Weights of a small GPT-style language model, trained from scratch on English Wikipedia.
Architecture: local attention windows, gated attention, hashed n-gram embeddings, a smear gate, an embedding shortcut.
Each number is 128 + 32 x the weight over its row's rms, rounded and kept within 0 to 255. Layers, rows and columns count from 0. Numbers have three digits each. The size before them is the row's rms in percent of the matrix's.

# gate: layer 5 MLP gate, 512x160, rms 0.14, rows 482-511, columns 32-63
# up: layer 5 MLP up, 512x160, rms 0.148, rows 482-511, columns 32-63
# down: layer 5 MLP down (transposed), 512x160, rms 0.0434, rows 482-511, columns 32-63
gate482 104:101121147158159141107125111120097132143131100068124120115128136108109092121169191142159100112129
up482 106:166120126105163129152172126108120161195145130097124128114136094140105128094167138086131151139123
down482 096:110160138125097092130151197143126140108114187170159106157166117148173112125101182127114140198100
gate483 105:162118175152074080150174151148094142167112088121116144124106116105112141116102105100132141118101
up483 103:104095128119152131150134128061130188142155090138174101140148117108172124083149115125119116138093
down483 098:156126177115177164128107151108100164207081138117104131102109163130138104144149117088149138189104
gate484 099:159183152142122150176107133177119198143120120132122097106131113135104104073132083129106098161159
up484 100:075114160114114093116168124125124099172184103122060172115097181079125160106141155104142156096079
down484 098:169116190154112101088141123154113154127127045134110145078155104128139074130072139164134216123130
gate485 105:174142087116110172123060131114151103132146129077126182138151110127093184151167125145159086115120
up485 106:089167148112155122118135116127130134151154163134098148103159146141120158103106108137082112097113
down485 104:106123111091070113132109107108111099097129126148144171124143102149129184079156163093143179121124
gate486 104:122079092069111156121147144133082159140129123139090166104152138134109157153155178161155105126148
up486 101:173120163116089071184116117114217120062087120100116110096099161095117097097169073126107123085144
down486 105:134080157080138131110113128111120095113120113142113243089121129105121155188178201152153127090147
gate487 100:120140152127103104119064149112113111108105130099188160098093124102071180131077115078095169124132
up487 096:124085091119134148138131111191117191130112118115111125106144175183134131083130142134078112141154
down487 107:160067121137164159149122168129142131119105085148124191168181138167111148127110162187075119096169
gate488 098:104140141187134092098193220150136105088119173121135115140123110115073111101102146151171112163109
up488 098:168150144144105119123110101130139139102107141087123203102145095128137103098154070093075137136202
down488 097:124149154102155117100104123088109184128126098208116144140101164136163166148113148123129149145101
gate489 099:100105064126139183169138141179131148158137118160067127189097172180102149094116077177137123151101
up489 095:078091154091145185107094151117125178148176155145101138143146140081145180152187156084188125135111
down489 096:095100150074160179172105145084113141121137139167154141150164130093163087116122105154124142101103
gate490 101:118159148175094190174137099187168130161136189099118116152107132154190124160072122192156137104144
up490 099:138126098143108078076043167148142142140118133113156182111130095122084110187166104152102120083168
down490 099:101109114097091157182063146188164154097166097131128111166114194095141070165068154112152087109101
gate491 099:150184108086110205102075155100112141145119121104089125117087162157141077132094113113125063148127
up491 099:164119116169117169178153136128115146113129164135114184156171136107124075099107128172100157118164
down491 087:167112108082128138088066147105168077215178154199151107101140176113091123114175098135068159113117
gate492 102:115140104113085110056149056146114151165173079141138138162137122130076137165128068129082162120106
up492 099:173202126071152128143125113152096139114170154180097090072109122107146101084172123156155112096158
down492 099:128122139162162157119106158093123179180189076131180187125100135190143107136163109124152178126108
gate493 097:175153138164122198164175107125155162204085116138121087132121082110170152117142048134139118144165
up493 098:090121044137174091163115133079080123088119240120109185110145117094101176124089127139165146125176
down493 096:119069139122136101151145139152133132061113094086107150070117061189093186190186125143119183146114
gate494 103:162066104185123181088110084159144122095145095146156137149073161150163112110190130157064133121087
up494 098:128141150108105123116188127117139121096142140078127135132133123143128096155129187174153155171189
down494 098:123125108109120103167067063096130132151119166121096140119157144208102132120077137115139119138121
gate495 104:135169146122122091072179081083143134210100129156104141140131153119122144118074106132122036106114
up495 102:120152117068139120142097099123158099155112133128137146202116096125111144187142141137146065181135
down495 104:150164206100150119145074138118034181122078167127088121089109150128124172110150144059119127106086
gate496 097:111150130122166056126141104088132174076102106160105123156101139110162143180153145096152077171114
up496 099:138130158132163120169125154150187138103061083135119163145095135134154117153142127118146117177089
down496 114:107126129120165099150150124047085121083124130183097056117097111135147095121103146153165094126120
gate497 097:083085111131141127163125102156145129132116147124187115132135139092110116080129141147078131137126
up497 099:095110127160142142112120172126056151112135136088126162133095115134100119108165127195152142155139
down497 092:128104159156147119174087129118172068164050121139157108172153090150150109126144120047138123097108
gate498 099:159126188117131097108138113168186186157190128125175128126139080126120140137088130149095161099126
up498 092:097138087093147158136093089085162166121094139092129125077129151151207148207132138137129140090100
down498 090:159156165134092132145080117148140138133116121175089102133096091075152109177185108131128103106107
gate499 097:098209129146128144107149081114162169102169109127140159070117105126158108088162108152099153180145
up499 102:113128171136078095164135107117132116120175077174195089083115065136115141136121133131077135209113
down499 097:172106148130125146169129136091112114119160148112112154139159062157121174159143135124117166172132
gate500 097:130114098100122118192103142160137181113137139131123151140176176158136140098098102054116144117151
up500 093:170081073125114092144121085095153067070138147122168145071151118103108096128100134172153087071128
down500 100:088143166092134113110127192125192142128085117149133092150113205188127127130076114152077112143093
gate501 101:154200128080116102187163128164145094117108056156137099149147130102117111103181100158109150145139
up501 101:127182169156130183131134118134148130115091126123066155128157190157155124144104117210062164154171
down501 098:116113144134189111173098149147071095092100151097107135089184129121081153094145120091161205131130
gate502 102:169125148091107058057196124171131087129108136152122107122125144116114216086153122182166127102112
up502 103:125131119073084107144112115151164143165165134112093108073171159139115121165134098122062107154134
down502 099:154096154124123097141123093142147102152145112105127148109113133104122072061178142067149138152148
gate503 102:221121134074112154130064134182167117112126119109141103119176098117090124091122141170139066087120
up503 096:173087143102147074113137168120168175162180103146133128170102124158098142173118143146164073117136
down503 103:126165134149133131120166209153139172086174172080089074110175153177181182085076135131153129133111
gate504 099:119117119114127110173086126112099101141189118126154126108102106107085099114090120141156157058121
up504 101:130124060106106173159124106157141149114171054141089087132137139124164150120182155113081165180177
down504 104:110073135146152160078146081177115129148128096108132164113103190088190181107116108060159131142139
gate505 101:182158122192111131105094101130107122155127107133126181154132131109183153088143106161104108127136
up505 106:191124133147165085120081155130057141073149210124159102091141100124125112139159107105130183141106
down505 103:102114071145065161158090134095097117105124148082124157095075144055139128094125090184094076121090
gate506 098:172120102093106140121135104135147135095084129137089159199163133079101141124073065112130168120156
up506 102:108132130120129138144118144043168115170112116067116094150105117105140136189190094200138120198135
down506 088:127107118150110119152119153165091155090114059129214166046133129121105104126126125083187080084069
gate507 101:157147171197109169100110121135124154148091116079154089077179123108101101120082102108146186164156
up507 103:093139180118119167117141112100175209205116114127129081149123160121122170151142113057079085124147
down507 096:120165126129128198109157160111140142145170119102102074194146112087182135071147123132129086224133
gate508 098:177163081138092128135126127170160133149112117108094149121153123148114155075165160115076078127205
up508 101:161128156159143091068133153171185151102103089158165121142078112085152150149136114124080124111082
down508 094:136110146079085153134137154081140169102130149059135132102149130141112134121210165157145129141160
gate509 101:078089139137128113130079134151132154168063129206144167097099177087138145079122113064113114098132
up509 103:124100162121197053157083122139137106114095056116163133111134107117140115115086106081130148171145
down509 098:096127138161134147089161128145143128141127153090128142155160100133118123059136127102145085100129
gate510 101:122146077138111165121134089130132131127096160137078175129127174126160095114122134194112118137138
up510 097:102115128157080123076085069091060146164150156140138137147151096134133084109155093108101146117166
down510 097:170112117117180147150157107132114143173176022072140153159080077132101099164204131113144174098138
gate511 100:128136153091129148107160137165122146162091062110120148126147073145107158186147150116124133121185
up511 099:119069139095160139169122138119096130144076142149212166141123094086108104096046105103120163071087
down511 093:198162165186139098198158090123143104128145128123113207191096145114122164109126198155113164106150